From a checkpoint of a small transformer trained on Wikipedia.
Architecture: LayerNorm before each block, rotary positions, no biases in attention or MLP, tied embeddings.
Each number is 128 + 32 x the weight over its row's rms, rounded and kept within 0 to 255. Layers, rows and columns count from 0. Numbers have three digits each. The size before them is the row's rms in percent of the matrix's.

# layer 8 MLP up, 1152x384, rms 0.0444, rows 67-139, columns 0-95
100:121140122150181135104189083084099192150110125187174137185153154143101083140099101081188124073092172163133152124108112164139130104144167152168145150163170076093149158131139159129103149107099138114116153110145058135112160157154100105113104165150131177162176098115170165133073162097158116077
102:097155131177139179158126099165130089157108185125112113136146136140080121151150101135056164121079124121122114161132075166177134083080174163134140187132140133168135144152121119070098122202132134091125165139100092133106151148110152091094121153209091098131087193125159128210109127112112144125
106:098134097129117176095109065202158155166160092099129139157069160088119098152149174127116146083087168113159109114116150093139060140098079118144165132130154165105130093120150091160112146171113113115103100114168146096143092117086089122098173098192091126139120130183099111150083107045141106162
103:098127163148091137201118087201075114108111097166143167162135129136173150133186182107122171163143109098080124141170073156140148070098069103142072117142108119102084153098099126133144154127095124101131102095138155154118084107177130119162122141143113154062118129131081176181126133172155144140
097:077110145142158171126134108159140104153088090192135097065166132119133075148148152150135108199197137144111142120110117117164090121138142124128112134106099126097099095089101076206083175113131068144150182157084132144157099120098141107077158123195151181137169091076117113089179111179093146110
099:077123075111161134118143101127111133104112132184139151113101128179130133131119165117188177172131131086115146133120066122084184087094170101176122198152151134177125128126137166053110139155104131143168106176182117218138079118156102066092122103148144138130117131144075146098162053100161084080
099:159145167107075157149078119140080115102117100131157113115077098094060098127165146072122121104078145144110146157174147148143140140138155173152089179151143123138103127110115157106117114080132128168119159145123108125165133120168106126136159127096102108147161156122122153138100162116150113130
104:152125135123112136124145137152126121067105123120160122111107089130102133169158102100099121141131134137048141141180101146100167062138140142114079088125126108085182092154208082094110172133112131122152125070101108139129135155172087156126149110163137069163117102170113127117100174052161101063
101:155157143125108172145142147130096131168140175134087015117157140093198076144123083145057164078123147112128146088176106174098113167093073117088084142125131114122089118097093106139093112106130066086190141150112228146176146139189116223114138078096145204120085134109183097116133131114154172106
102:119138146083149137112151128119119135130124079104160073173146065117145115119104147036126175163146107085131171176108108127162117161088192145144107142110124177158095159132105125174159160089086121150125158140130110119142076092182181107128200126171093124152104164171138109163117118162128176161
104:129152098123189150156109137153080119187135157124072112124115134137130091129121127079096102123189027155095074087141136137152105121145174203073091152100108125128127130103102121129167119106131151077131095089084136122069115095137136183071107105210133163118150146111086173121084157156116092138
100:109200074108129126149174085136048113178132150134132164158143071150124149127102124149123150156169130131132139136128158150129143082179177142171130126194123132129140162158127136196146183087122151134192153124121138081090141149135177154141073122197135107145145082156140157083088103139141189046
104:065123136095171144124153086084131220147119147115106122158104159090113109097100111096119117174110114127125100104111142141162150138128094122100109155202173107046088139129094104148191181088081140116091159140136123152122198120126117119077157151197132101130132165109147094184150117123068105103
097:099142144126123182139108102144125149141151073118116117158105235074089119120156087139102123117067123065106148143126122124124132115144099118142120133082124174084126120090139148097102177115162101103101130139134137113089135136100040146108144146139188136175156142093207183111074090136118143155
102:155040145101090154181154105139120068113090108138088124122194133127124162111113144123132150123133155084147168171091164104190125139088115153111141141101175136109096154103159084175113106065081078118136131144092105086094153131141129145187162124177074104094139095124093061098132190161126125141
100:083112132161119201134217151140119113135113116179096191097140180110173125177137121102104154148120124089080137164168150124128117071111183100136110178138157110141129145138104145126066145127152119097110114085116093174148178106089091078126107073144101128099120148161136134126118156160149161061
099:121075124111122137128141149130168142038124093178075156119149152146136142116128131196086099102066094133141094143135131185130138128116146184131088136096184098136092143107158096101106151137127161121161135197147123153174105079130099126133137117146045127155145164142123140102115100073123068068
099:042083105110157152097160077169135116122110155131139143115137057151078160149077125164112119100104139077127120109143114158146089114093142119164126123140122079144114106188148079165107126155202081136143081125090145159175196168116153135128080093128145159167166135164167090141085139132129103119
100:069120105130114188150126130227128070183107170124168101127124104123124128103126145177089089093106108107172109150167146124148125085146081210154156156163185055132124196089123100142131126110131149208141140097171139108074184095138101108067148096119094087155093121100072120154146094123153152132
104:153155051133195165101115131131123161184117068096139152112102106096132122139109052170119077146115161093130177123099120121134083132154096129078087112076140108122116120161160130165108143101164171145181161189077156130143153162086138124080106129102179124178166182115140112163113141161092122098
098:147164089211168073078078110166158114138116141168178179060166098119119139129093101137083102073128169077156138167125117129109121127100161166187101170108129188170096180077150123167093129083094153137084118049108105088120121132086068134191128155123121109183127129157177103124099212141102132119
094:155122086076146102136099132149160121176145147127153093079207129112135098137095080147141139136118180059198093139127147116182136060061094063127138106139102130132167099114130126141126137057029105069106182168153136125180096124158026137117115140088133132132106142164136157170155144179161108083
098:115113072080140172143100090160133169119066116195126099142128161144117151174146136065111125108106159119178118170149124159125175064131101131083169157110122158115100152178144109107141181153127161119194123176118151108148127158108112136125149091107154131162178119091120097119119098155151130120
097:136100074103142109154077154177121125130047170094163132199135114096205121122134061163084167122106138137122140106122104176189086090139166121121116176113114083174095126142153048104106122101125166159156227186131085140108136158119119143079140111142094123076161168139122118059153205132092084128
101:197134119109119141157147058134160160169147156141192076131110125152153094109072097107179062163074148118105060114107106127107163104164071100145094135137136085099128130161114080100143180145144142106144190108137079140127130181175081131178102096094046174110114148140134089107084146149085142130
104:119152122078115106096185111090126132145135096122107147109126177116179133098198155112136121116123163146130160120137155142143101150154121231130105102145114143180168141115136111144166131147061154113123140092148123105190069146165099141136125119192113081122096130217106095145110148111106161158
094:107141089134192146089110155146118135155086146118137122137155130108128108143165049164146109169103097109128111153153123158157125107109168098144109210108196132122142126123082103064130165110129139070087112143130165086099134118156168223152098124140171114064103128081080128123136170049142110146
107:123077094170149122124153079123177103091144122125111153125083122109137152166106088109125181089111112176076102085139117135107084114085134119139125126123114060095147127097121101123167103138146097147089134075149123157093118162156105102150102126182128147109126164183175137147167106120149157112
105:152173102143115174118134150111121147130138120117134153104089154159175144166145142152110114117176129116078092153087106158130084099145133134088107151158194082167097156140095031162135142135119175129168135145161112162098114054097140186085119098094105114139172178148133120130080166103097174156
093:111166152133171090178110071118080086150114086115174095066098099181125095139134103103129120115088157084105144122097151144097128102114093145137076155149121162117120177179141113136132120109163080084154136110145183140155109151133169101112134154069161151132151097150089118198130134134152142095
106:107164107090124158093129100139155120166109127092187182177107095143161197144126170087090081117105144148113087164090160117134079145102109128143118133162170126107118143051100150169191175126097077160132125178094106141099149101143100154122115110073132139123127134122125129137120141105118122148
091:132135144212151078169146077095114191124115134112151132104113133117106085141103140115051117147143142146148112142175133154146071146067103160201119160151141142112085152129154096079107156088107112089103129148107112153146187117116131197092218166114143119095102131146111129110143171118176106175
093:090111149109106124156151079143119153142135082126085080158145134141112049102152184147145083146144123131121133101131118115134136173123117117068116145099113176124104156095097106182122104156110127142157160143136143081123148139154143131104144113141124100148097144185145138075111084137147150136
096:138126145092099126078076091176088184097109102150147104091130153104124094108078117174114138162098115113099108100106129143072106132107152118129059164154168200161130157111177150196096144055052106112148153069143131099139091128173100151127108156118174175093115129124077167186110082106100142119
090:118099052138096155085152120120118128175152068159139140112136150090098118093142088046130161142096134108183157127167114142192095138121145097175172108101207119135118145079099122158077147087079095153101125118106069136117116100170117166145084083149120122125132147142122148163136112104136116166
105:162110145156122161056108119135162043103132186076107074113063115133181112137169102090180158102136090158155095177137114113146113148168071198093127199140126140108108123090106148115084139076118089166163070129160172158154156125112126188142144161133104122126137161201120137108098110091120119171
103:074168113131094147143087051177083155157146161128104102154159155100152062083095158109094094131134073121129144111186098137103128138090119152176146140170190109144099148055153092130136145115096118127153176150150163135150098120190132162108084116151147070141110089124172139118056165151200149102
105:107122152117141151105154089143157133197139131087157129151139158135107119169191175120201098111244095144142112100121074171112132135116170186158112172167145133133104120116121136140096084084113206157114144198116098095106075152128214112142096134143091154116101155103115154139097145137167095116
100:114086095157163188109124086065122076150133094109109116156139127152114107112077085130130150098101128101144113139160100163120110137144140146106123166151192135090140136154172170118103213129126162081100170122141123094107102110131136168109128089146103172168113141177129128134104084171170129139
102:075134110128152176148117104115134107192110138109121106140124113053085078125087144172073054125162098138093146142103100124131098118158097105139074156173103116093092136097110148099152194112123115067127147121116196125119096062195147138116116138091134131085097140109088149105095147215123142163
109:076177142153121214149118121129095154086069133124146105168084049139140118113111165155128137139127192103091127146124088139117098118091146173130129158123176123099123156088124169103151144172099092145121171172128113173124086074110130149159164150090088149133088138172081156130096136189103116098
096:149124142152139150137162120190133113099127180113108134183107140085116141112127135125081130095100161115120162150146152066108107193221052101087106131110151114065164122113094144161172089132092169101093126110116094107151122155088131204141177104176129064149124122120137116138116097139161121159
092:120166082162162138116155085153101162120137152137140126180169152132178135130121177066172144200148130132136139166151099192160133131110133091148106117117069154153079102175166130131126100120091123072165118146097135119122146202122122083103115120110172054141152145127097124135143134170164178148
094:070157104078188185212162046114103104169110146098131131089177090124100112174125114147100102059136129136133114064116114173131095095138101179068112125148073146167191112149093113118128113145123194106057120086150188141136088174112113132119114110078148114154129051116116093078128111112086137127
102:112163111139159178109141108163051083135093145166105108094137117044117113186144117097117142163101183105114133142127131130157142095181211100164093145134095119158169125110186116183060125072146047111112121138062083201117188088101096158095177112171102181162131105135146068098182163129061107152
098:036137069179120137154128103100076136164092091104151126115123124048108136094133178115161103074144126123118187078164112152103069158159084161149154093117113151132095165075166154182113133097093123120119176137108135059147153175133125122106114092082171129139161112145074112172149108170116156127
094:122180164148124186165174135101138124146050098135184089036137072143105126134101138131074150144050133056048176163152074088116167083094177074101087151154128094127076128132123133110096157116131115070135116076148135066087137089137120093139068157099110123142148133123164096149140128114150174136
100:125139118182081172145075129150120159144132132108153150091114158114092099171161167098089106109126172134117185143174044193184157083149149138147146132143136059166081104079112146115101147121095163177103125146153093161092119157174102092138185144135090133132111165077158094117100126181154097069
100:066146123145144152149109082155114151111056111131162125121091184115154149076143086106142096157115100144174130159124137156110179101186128116145141181124216146122133114154128084109117140133098155155153094180077084157139136110175133076106068095127139119156131092109127105113125107112147173126
100:113122054185108161105151151168105108145083141126138144134145098051080150149130165141095150157092115099144145139117159142144123138140148118166048118182175101106089120107172136163176156114097071124101130184143124082139144085136098157153147102150144177092148139107183135144105172137166138120
090:107068118126158164094111164129120136143101181120178139136144092148112083091177130078079083144137163108122091177115084105058143108052093104163133131173136094160136089086099134126103120125152062152140133133123146189142176117089126167092079113180129162077091121133117211125048155115150129149
097:174087094170153099181135145111121107124125141116127143079134184154134177127131098113128122107102108171188082184142166115131090106165168169118129128109122197126121165108160146136144148153139108105149166103098158131125117116133071185076131086103170094137119102151134146144108084089096162150
098:133164144125095154105158075117086126120087144108079143122157092152132183148145158182103147109090102116093108099097153167095102087149097128152159170134120119128150155121078084092116173159147123113121130094172100161135132138172111148088091144141166160127172089121155146065114154178124107126
103:074163142177142162159122093162086148115081172130120118095102133138151153166170123085166121154137159123114164090142133124112088124126077143176107226080118131056085138070125072162162120176071142135095052150109112112142106131126127144099162097144131139187104144159075128114160078155116109120
096:123141117128095104117182116160122130098133145127139085133125113120109150149115123103123118143115086162098169126112130148157099151140121133115114147147102122123127190123187087122101101074124098152206139152169143122118157091126094112167124076106145040146170187159146140109102101146152126127
087:100121140136144112172170078188064126173104135167185136146127111145149135177098090125106151189089149096082139122085088191184135121094107124200078105055157206108095118131189142154161142075127077118097136111140124167124153106165139164158110131143095106141177126117189163100181142112103167132
096:116138074124087086116123129203113195152094145187123159118210108070131120126120065103106095064139147107128128136149168113081156100095148090141114157129165138116153122152100169118129112126133063093143126099099106138084151106104065168068099101076160136072091092162131144155093102161140112111
115:126162073139198092150133090110071139173102115131115090133132115153144139128127159132159155173123145135098159164194130167132119165137152114129076161110149134099131141130152130144085123134133159109117139126091100099133139110138115071115112035245087098095096112168121142069099187103134121150
083:121119071128087112106083141151151169149129147137154154101162133066096043138110160126097034154118110073190135124123122141116167143053171065092158140151137163052140168116142112136099177091207132078179112113093117123112148074190069184135130092121167100136106134093130133053139124120130120155
096:065144102101134120147164151124109117105065103138132091158155213078072135163117164152071121148145134130107110139156097090103110157192149127118147163043137128118166114089158066167146121085051109093107163120121125161080110116163156156081125115128130134094146168130121146131140177181156130107
112:170118092078150168121100140150138128104103129101162100112132125166159127117155104126125093173167146141108142172100145184144105137107145157096128109186156116145091124079162153116122119131123081115123170146144157175148151061115125147162177115101152109190185108177095071141156114149184136125
102:177144099128129147103135131114117109132136120141199150102167184136149090067127136133120114159119128082089174150127175166137118077121144147158138140091183100158176156118159134133146176148056168146153100095073146121139095098087088107092157120141132093140181205200108155123118146083121079172
101:079161110106124106175142114108134107123119183071108153099087079094116101144125193123090147106117195088081112141154125153163078165087129190124079137130100149167097121138178092121195114159174155094195157130118157160157127103106151177173137080122103188138154186120157148121140155122069122130
101:097102089144164150145167146132175088140140121133135140122080066138107174184120147121147173095043206114136137145141138129149038088120164138133067158113093126173122137189141142175092153147162125160171180168136138141108149191114102105121133120163112101128164170141084136113108170124145106079
097:150099100127151180154149081202149105163113132116111090082082118072112148136127130166101121156146126101136132133140110147135071134142128157151041160089086084076116143161139131143166133111070093190087144137118063123071124088142128135162179108132099117135075115114204128139100112093084143089
088:116083079149138191126173139161089101117108099168086145114165155108082133142066135138039154097138184098076155132146072102136145090147185117103096145177144103169127178157113174181118143116159065146186167104077135153110169145116134100166111127107142175147142107131192111097105203152111092102
100:166098144077151142090172162149113092106091124105102166121129145096167125175123137148084030151133198110104165178184157123140156145146163157110115129143150129112143105117100130155144129160091123114134202094159146172111143145135149188130122076135150137129189135168093057106120142108111060155
086:133120101146087144154143174123074107101101114164124121103195102146148128177114112148109167120110143181117110132166117086134105101081198143116118156076208128089167151125138123111203126107112160122147127145080125124135071110173143197102116083147171133100146135112181172136178122126100145117
091:133143095129144167168134117134139067147142141141061093125111113131117095157129103057055116144099147152122137161102068094120170118131145144135122109153165143124144104122164108172191109096076134162168170110110117215103124105135091179153120148193096109171145127132138144112117164105177122162
100:141155091123160116129160155166073141135123119209159145136139136169095068078099102115067139112129120148133131111138143156127080133132117148143120158051110108133101134081166108146126084081056150080114138105107093060099130074162095135083159067158032114112166225098146160113084147191136114139
097:122101120089147131117154074126125131120114158118117085076098112141105117148132106146165120112080194129129152087147070137152129123122115163125126115112146104098127102119097115096130089154103153086120154072099123101131087186171122168197120159105067131097162202114160116098124093078140167165
096:111137148146108074118106129169101093143160164087093117130089133116112133122165126144115100146131081131174077137091160174098070101098164128140105134100164115117129100067185057149095191069137165176121167148138091112129117116147127150115147089084066087184084127175100103155076144147163147132
105:075125108157151210172160076139110109176098132112198144128117117135064138143133146159123113133138116110076123107103041122150114097126115149135172158132147096118116128152107072127088116144142187111118086105142125095166100204134157121115129119124183153099150103133131144095130125092159133171
# layer 8 MLP down (transposed), 1152x384, rms 0.0385, rows 67-138, columns 0-95
102:059121160156122156119078131069142126070118071128112120169081177138140117117085188114110141099084157094105143072113156115124114185153078128152137123121093082142148154097160148170152112103113072152168126144192047131152120154144116104064181090159178117108113126108154145170129125178129147168
101:161128153165136095087078115150115187110146127139130132154138162134111157097145073169111132214171076171112140129111123140127119092112156148120127161123108117127192126170103114159109100198133162123131125148114087108114117093110163125139161080118103111158050115203161162160120120120153136149
105:173136120125181125159125139126107162088137156109102089127116103125219126105128136144143143142169120158122133158158115131170109135145161102110160140117141087094083089105185172102119163130112105160156178123125144135195124074096128150106111141101111158090149079056160150182176105139203089158
099:115232115152100122115148173142135186099104153136068170181105140118147154150113165127123151169161097197109105117142097088133124187160128168116110159123100214125121161079189118147069158109073132157100115177125177138147155118049106098112124131163134149144091146153084085113090093173151155085
097:110133133105138094196156171099147108155091160153144156154076043149088132088044131157162163157154174118136157103111087130106174178097164176110116051132119144150135149172139109143105146115141084171088123113162145111142087099135095114105143100118140033125192116169131191191150148102158176141
100:121108178188114114131121117109165125162136185177175142146163080093131137138146142121162132024121135055156105147121153102071140135098129172100143090112131119138119141142110096099150120096138112164157155158126134166059081117094099150209106123175147090198074136164160115133098123159151153120
101:114125161095070136139163128106147089122126112045159153090152120098114132154178150162119083154133141151158095106169133138168113188116122150150115133144165117108152133076112140125119142110137137114101136096129115090135108173098184115127129080087172105174170094127129078102172183151147129123
106:109122176129098091149086067139139135156116112144177136111102138097067099118117150107201135142143132065160121144141168147139122078058153141183132167087116129165114126104097134102068105127183155115088121092188082074087106128132125129095141118138203125159171064114119143126125128096170122143
100:156167167162153117115102141115131133097138083177066092157114129138166136103112081092125127095084109118181096096105127148114128106122107054176120115120112123120100103188141111165175125175117067164109075155167155106151118144161065151165119109107154129096083088130129158181114122082151145079
102:107037122140108155170105110172144117133054131162148160152072125127104175094157088146118048122162138102098138135123182094109141114161114113145134106105115064155147065137141155107148092154153133152160092128139137099125084161165216129176113109110136160085122141080138143140160204151118128120
098:099154208119112171152079108149091176178175095142119142131078159159098119177116098088117192129098168096136083062160087119169126126140160116162127178136136113076172126072126096129121142147115102121124092087171090144163103101114103119106096080116055118137117102101161138111154126105117066115
100:087098150128040136145063097151143102108165194175142152123109093087134061109090162137127127117126110120153169120100057114024109181126141088123129130129132093125086131105074119166155136166139138115108108153106141127108163108119164120143078098142139129092102099132136093115156178104110127174
101:094149131134134108156148172189151098170098143122127138124179105057124141081065096126104116154097093145089158130162172182095165111084150130153138136109066147138141166121158091148147176113133085162143065096159117053096068132122120169149068174128116157126121135092120135115130135187129131112
096:085179093172152121171161064123128148187127096130124143182141117133126152165130113124136097185149056116112094093158107101108131152114139145137115124177205124140134189065086128124150100138044161101111128139150170122080122124089130157143122092114072157180150073167177119127079142157118132137
102:089124221105121078127120108108166151080115110142123183160114110134116211125078142107151111142140095094094095211096153119084063156134100142118135140137173102132118079142143122161092159143130150178078134224116068117113137157102099113163151167147100163106169103094103132107114094167125144156
100:126096122034078161097086159145148091071149186215151139088134128156115086157061190181151163152141142106148147159128103160067163114134144113175097179141086172138157125142165118123170139085146157096150108114158167174091134102099092067116103105086161134133123193131201182081104160071104139172
100:114055153171078092144089117121105184144060079091104114109197178122108146162103130195123119150106137141136125185105145144113161143160202111131179092126069165161131162158180125127144087204139125133091142145133081153174146164160087147155086145136086086141090110109158126084129159147060108131
099:135179095111128153087153081101091133083147085153149103157159107105139180126151156089133141149092151153120152143134120104130116074136085142127238129120109147087136130090175097159135179090126064122124112108115141148116166102139108129095113083117056127094180082106146163166121131149151125226
101:106159123052130094137144126151122140092154080152166092148142140141086097054094129175129150148123039170127160198133142063153181116151115062100128122155149159173097181132146132139081158110085102104151136140105169135144147191137113148168061153094115103141098148152126100119119158125146120082
102:117124119120080056169130181114157094149121104120161125125158119113096080169080140145188141103153152088152152120156137109070064112176103100129057114139159172207088136182111179135118139101129106102145115134158079104160150086149185121071127128110133143080115130114133166168194229188129106103
098:128103126179136173112111104191129097112101138134062174140094108096196161100128089158116122125119122098179074138096101107086189167112181134096113174138098114193138080168109131105140134137091139093131134064166100160070131135102104105109172149130118090169159124103120087107167115070159050135
093:159107123085171056134092109166126135173138102093092069116123112100064081116092154157113154112115117112111087112153080137127115171168161133134144100157098124150137108114142133152170160199115139083083132135099141091175156189114137128140194124072112113137108161131123075122049157149092103171
097:105122143101149086131124116074140128152092205122130166068127129143124085138142111199193182139112112116129117107128132153117095112154164135154136135163109138174104156120145124140115144119086116035141149133126095162188101125112100147121130086110150116165127128173099101183206125166131099077
097:134104077134136174092172167092133142144052189087124129154124155125138158104088199092140141131180118124169143211133163121140077121138143111080141094142181085153105130188106107108124123090116163105102124166129114094096126135094091144134122128146146146107121145116157173088066118112149219150
100:114109074092123172129130114085130147157122168130104127136098124097154067132130149121135133117164167096134120131121170085149090136150139139072114126146042091122163080155156148094144105155156194119084150144115111061105132142147112113168156165083122125054101156119169123089147158127113112161
103:173113133126162093122145096148144178136156134192186136083160093154149103180180132102112125067130093081150136055178045184134200086144163084079117154081104139095115136123134146134101113126079092133102126077070103057153143138055132141141095126099098118147080084135169087152116093181095125125
098:129150072112106127168103054131138155122077115144125105118111151189131156139120145065171105120186085156145061170077101067148153115155121115133140141181188155114123116107105105183131178099113197078117105106160161122127042159145138158119165094143201116129117094133096100121231119106110107158
110:093142165087119130099134131168117136133134167170151081107132173182127117109157076155159111110057110132167120146134129157153087135142154157142100067087104114152135135118161127132100179217112143141159135097108094099149105150114128103132138157074151117092121130120168114074117136189136104150
107:154105116127122110128108115155102175163170097145135160083115135078115183155091137129126149087095142102057150107106155083048100129139126115163173119114100163172160131127126185081151063167106114183130196161122152092161126127146154058159125161130120140112172059122071165120140166077135078174
093:137145163129121124153135138067086052108102115094116171123108094156166141100106123112116123094165145155118086171191124111108124146141112068147141130172189152145131151104106121087090116145158126102189099100197131139115136084134191107125142100159122128082143179116135124107124153170110110186
104:116133141145156120113217150109134083111159159129127148171103136134134127064126136139111028095092090126112080115140092159108126146080130124135137125109153151080135105094162120154118147136155124127155137082120102140135125129155141164177152104102141150133109133061132089081096161194050103091
096:134111109128169140197124121138125248132144100154153117116113075128091137102111130140151120094135098144122132089131112119179146109130163160181139176140147057201123132139138136144100124099131097129122106122130128118174082181178178149098124122130132149099150108136101137136135135131120129140
097:114159174063100144124170124165139138073123084168060125206112204137138207132131185125118190142121160081160127099068121106113106137121110173110045131057127198107112182131046104075129106175163088138079123139100149137185118122181138135101167114129122113120139125129136110190145151095136126162
095:157108111127134203090130169131145175141182096163155102102112160090223095164072094161159075106154135124095167150151175165142153140134132072108168090176149160093076133127156108107145166075132118114136083136143159106055153104127122117095169144158113194086119159117169130116161130200124148089
090:118158093087094153170151148111210116212138107127177167122134146144133124150117143138176183134170092106132098120131143113175151137112139131157091146093151151119157072103109105106145131130104133115140136241126162061127114166095116123117147102187112159173097154171139106145075109142132137110
101:146133098133118154152130146087107145075154172161133118075125168177138115113135128086175102096088063183119108063100112110148168123189187068151169114126131114127125129128105131139132105112138108090124127116094097093076119171111084097068091120134177075096094143146111188156121186105080153107
102:098116123106136170191110125117129119038121086149142112169137130098081102105130175159129142089161093148158100180169063140135146099195093159139102124157139134139125154132115118125131112204089168107119176150123122168143114085103140093134130173082123080208135120156119113077108135078145052145
106:188189147119117106139086124101149155130108164113089153155110199111117129211082038135127115178134121092144105099085145153119097108084136129152129125093116123074126127126062096118075121135119155102129155145111112170141111126106130126102141110071137117076068125188145107162108117079105120147
099:181088134126149162164148118142156106178115130070081153036171067143149135120180166175096138090200140149077133131187079177132114128076160091094150150115166115115182107127116121104144124087107129149132157135144125103082173178127079104112098157165207141106087090109132077122155135126106181123
098:172117178126119144162164127148192116158158094167112137154102158129124093105137122169093152107186134106103062103142098146183107165089133116087151143068090137130115150090126100046112127140111157155173067144146084113094058113144129098102067140089118090151050162075170151116140120174108152178
109:133148115149147154145141127129116127095111091088108091183139101132121126110101109117142174174089163124088087152145124133183187107141153142199086137139152120114134123189122152121097143129132095161176133136127125105124116026146219154131093180161091099158138152076073142133103190097118139127
097:131087119148123104133157116112165113159139084128066097151107095093139119119180152142138089053090125095135171156171173128148121153123107122093143095168114121068110131131082146085130136135188078128114083109106087060112144188131126113182152103178123116068081201171148157118141116152085110134
094:124113094062099152187176156176198136189163103131123098116119142132126164161135094113108090094155160140101142154120162121149130142143094112102133092157118107161111111144127187171054176146165169161079097114132140097110120119126111197119179177143140086128104126105109098137144163103130118111
099:147161139114110145191131075128097146096173155080076102134064139106083190138122118155105113150145139108143107116142106178091096095141146115085158122141095087132123108136081099115093139127129128163175112122140152174114178144165134132118118065079098162105039134091136131123102125149167159154
099:111141155100124094152160138113120138086107119114139076124201106114098134172123165099132156161184123168145055186068112170103147171122095074108151101196102136073105110158108175123099148102119137109166077113146186183175138123076093158191118134150163137110123130082077107099096153105156116185
102:114124125186110140102138096188152136147091139110108127150140148115109065146098097110159209132100173070122119223135108106092119133082106149081090183110132115155125112131086115126164110137123087109131171113155068180107176072134171131140126103191079107109024071175177127149160145151144087171
096:179205087120072090116148170105188164141046136083107107141118149112168142046115144121108169091117066099028130184149143111124091157116154152113065162123135161089146134143111127089143096117077166137120122133149148101132138124119093143143065142087109162121091145176110156126131100148108099105
098:118104103199119124114128111138091123092153124121112137174112165174098100182153155119114080130150141118103163160154184138140112157189146091128146157163150134137111142087150127088113146152113123164110135186090112169107160193116113165178139094192079142136119088115067033128158106105086061136
102:140111131240198156114119096119119164100103125130107180142158090170136168124135123152146060123158125129145144110107064102058140117068123130070115107132159098080122176092150134088108149108118183118160129089121138146124128093148138131109146112082215115176132150102126112121126134128130178143
102:111109167137093113162088162130101105124118156108154120124203247112125103097189093096099096087112166128123089139155163169151131093162156151125129169124107130166084140096143152152105111165112143117145115103129083082138157166134161191109122148091074071103093115192216130087122148084113087085
086:175159159073123115080161138066143155100214101142158091151141155171071149114114157174120159146157167088112123187135100144066119133160104081135076087138097141135129076134135166153114164177123151168156068117138142149145139132141118115125131098139126102083146042175147130148124086109133122148
097:163173165128193093125110123121093052114179071048073129170128145169161141111146142153043113105122077140146134137145113157113094138159137146108186081172132186170140121127145110141124153095142129116166115153097141111138149142130096176097111086136121110081121133130132135123097154116215183082
098:173162062113129071182160097111178169095150113148144115135087191099151076154165121142070153123130150192164135143157078120080153106153144149108139170076075171161113146098058142092100183195104221177148118112137111162124140182141114163137080178137132133119151129063177119120093178078145119107
100:170108127120079095112152106129149147140122163175110144140166117128117137167131149142165118125153109200143157111115143121168119091142112095112101077123131092145133138126170069061105093134125152093169120076124177101141120183192116146102109082143078159126096167118126083135129154138143118107
098:114086136091133114126143164159125099074099086174133140093179163183139169133121071157108104098108150097127146173103126060143132129154086110102137096203112140155171180120132094179126095181167093093168065097136129134137149117153097106117127130155150203112132112138094087153088096126147098150
086:237111108110121098155152147094182123174107094061116117159151186120063226094099127240103142107126087100165122149132152161143094156132161176133115163111119145098176093134063103138121098123128133143114160152189115092161067117123153138130102087127116131120143143130126150124109102101113133141
097:129156132109122132170125187110145142158126132134105074106146135138116107180138094078114139137135085134135104146114092149142146148145131124114140142093107150178117093118127139165123100126120175137126076139154084158098131159105084108111116147129134143132077115110152092086114151082072080118
115:145144143140094149149142135047191167189151125179119116098123100162074135109068179106135124150095158152097170122066137103085079098106148128124101073147143128058102116108037101111083171114108111163079125108111138146160111175172155126171135130125214150123091122141101127084117106152089128150
088:129176111131088075096140165111137135091157113138135128132065110114077155183090145177117113155138201110107077156135187127138158161105150093088100070167203106080140118119182127139113114105158097082109189113123143138087133092136122097108133162137131142134129140035152148120088146125162098135
100:121172160080140165136135142150111162111115111118124163118127179125135137126096110117127159110121109147106131136114129146120088119177165106108172189061120139131140155114140093104122106137127120127077152131167134155191126140134107108138104109141118186126112167089167118084111142080154194092
108:126171148097131082149138183132172170128116133081089110131108111139100149138086106156176133146167167104111095154081164145156117119091111190071169099166118084098107146132172128121118159128067123193141113096154124129113149146140108152113143156152076187131199130142110099157146128076099080113
101:147110094106084115196170148169142134088096071094142075131202135125162115083120147116164160161156143146100098110103091139129098123089114115087192099191139104104083126164127152113127180131177137092151120090131137137068064164184138154148216101090123091089175082096110171126150152132146118110
102:125151113152138126157145107100222084113130175118135141153148125132181152123128110092123172105106095132129147102081136165120100133168161045029126167121114085139104157133090167155149106082138132121142163131145203132100115107157124125129149143187153129148108119146139147152123112199098153163
101:102138149150111156099084143186089121134145138172117095092135157176077177088109158163162154166120085140195114143081126082075060141089137180133130099099090089101169152112088094204128107134094180112232109167121125139113138074150100098161170131119092173105109172095184151124154181103110137122
099:101091127121119100139102136166116087096104154121137097158113203183173118131140104123158110143145133198122147126138134181133118119129157112148102097095100157118087081095146135181138127150105037121143108199180137066119139104137130165161085092140095155146104140136180083096136087108177147138
093:150184143131121040133108123191112130143125181096109100129106119155146077144151128115150122179158123117126084112050183144169145125167095154157168154052161135104153089121117075109088117101127155094079121148135186086139108121106131132104153133127117157134146103117021136172144140107172187148
097:184132160129085094080123143124114171087123152129145151129121132152187121118101112143087064096115175123177097121085136117120113087095118152142085094124153177077124150153168174142135139122118165106196127115150124161146129102088125136111100183141123080113175125102118087170126105116168167164
087:148079123104172092147130114126100153166167154035173110165092081095114094124114074138082091158160104173148137128138087151155060160179081080128111151127104106094154083171101117117035108120179167127140101131163145158151138136087171100189107165118150119127118105181141120133162162135166073138
089:135101122158147103082169173156098111176102076116128118113133157096112141141113114170182194104115182106167177117130163107103110117167142107173131056176195152209123094142067122093139095078159126149181120091131153130118160113116142170167099116128150134122158176075083142122196066137121165053
096:087090117139134120092093142114131131111113055110110140137162197122143121153132108165134129153103130142118133128086138068144170133167135110089105113135121151121138111079128132115098119150113072157096150087116074157170079160095171140162113142082076119085116145118142116124152108096075144114
098:120125120109149115166085186155127136123145174067108115163147157094140058102159098151158172129125125187106110142163089136135123111165117146130078164149172086149114169126098145036138184189103108100109164134113168137025129124108108127149111109125062101133123076102180166152158179155060185138
099:106120137173172096092182048145144138113133145123151144101140135083113079131157167109083164140137181195120076120118122105095180124160122099133087159146135143139103116158108179124194118114136110118143096135168100085084079094110111136139088202152167153189118078148142132131084213109104131123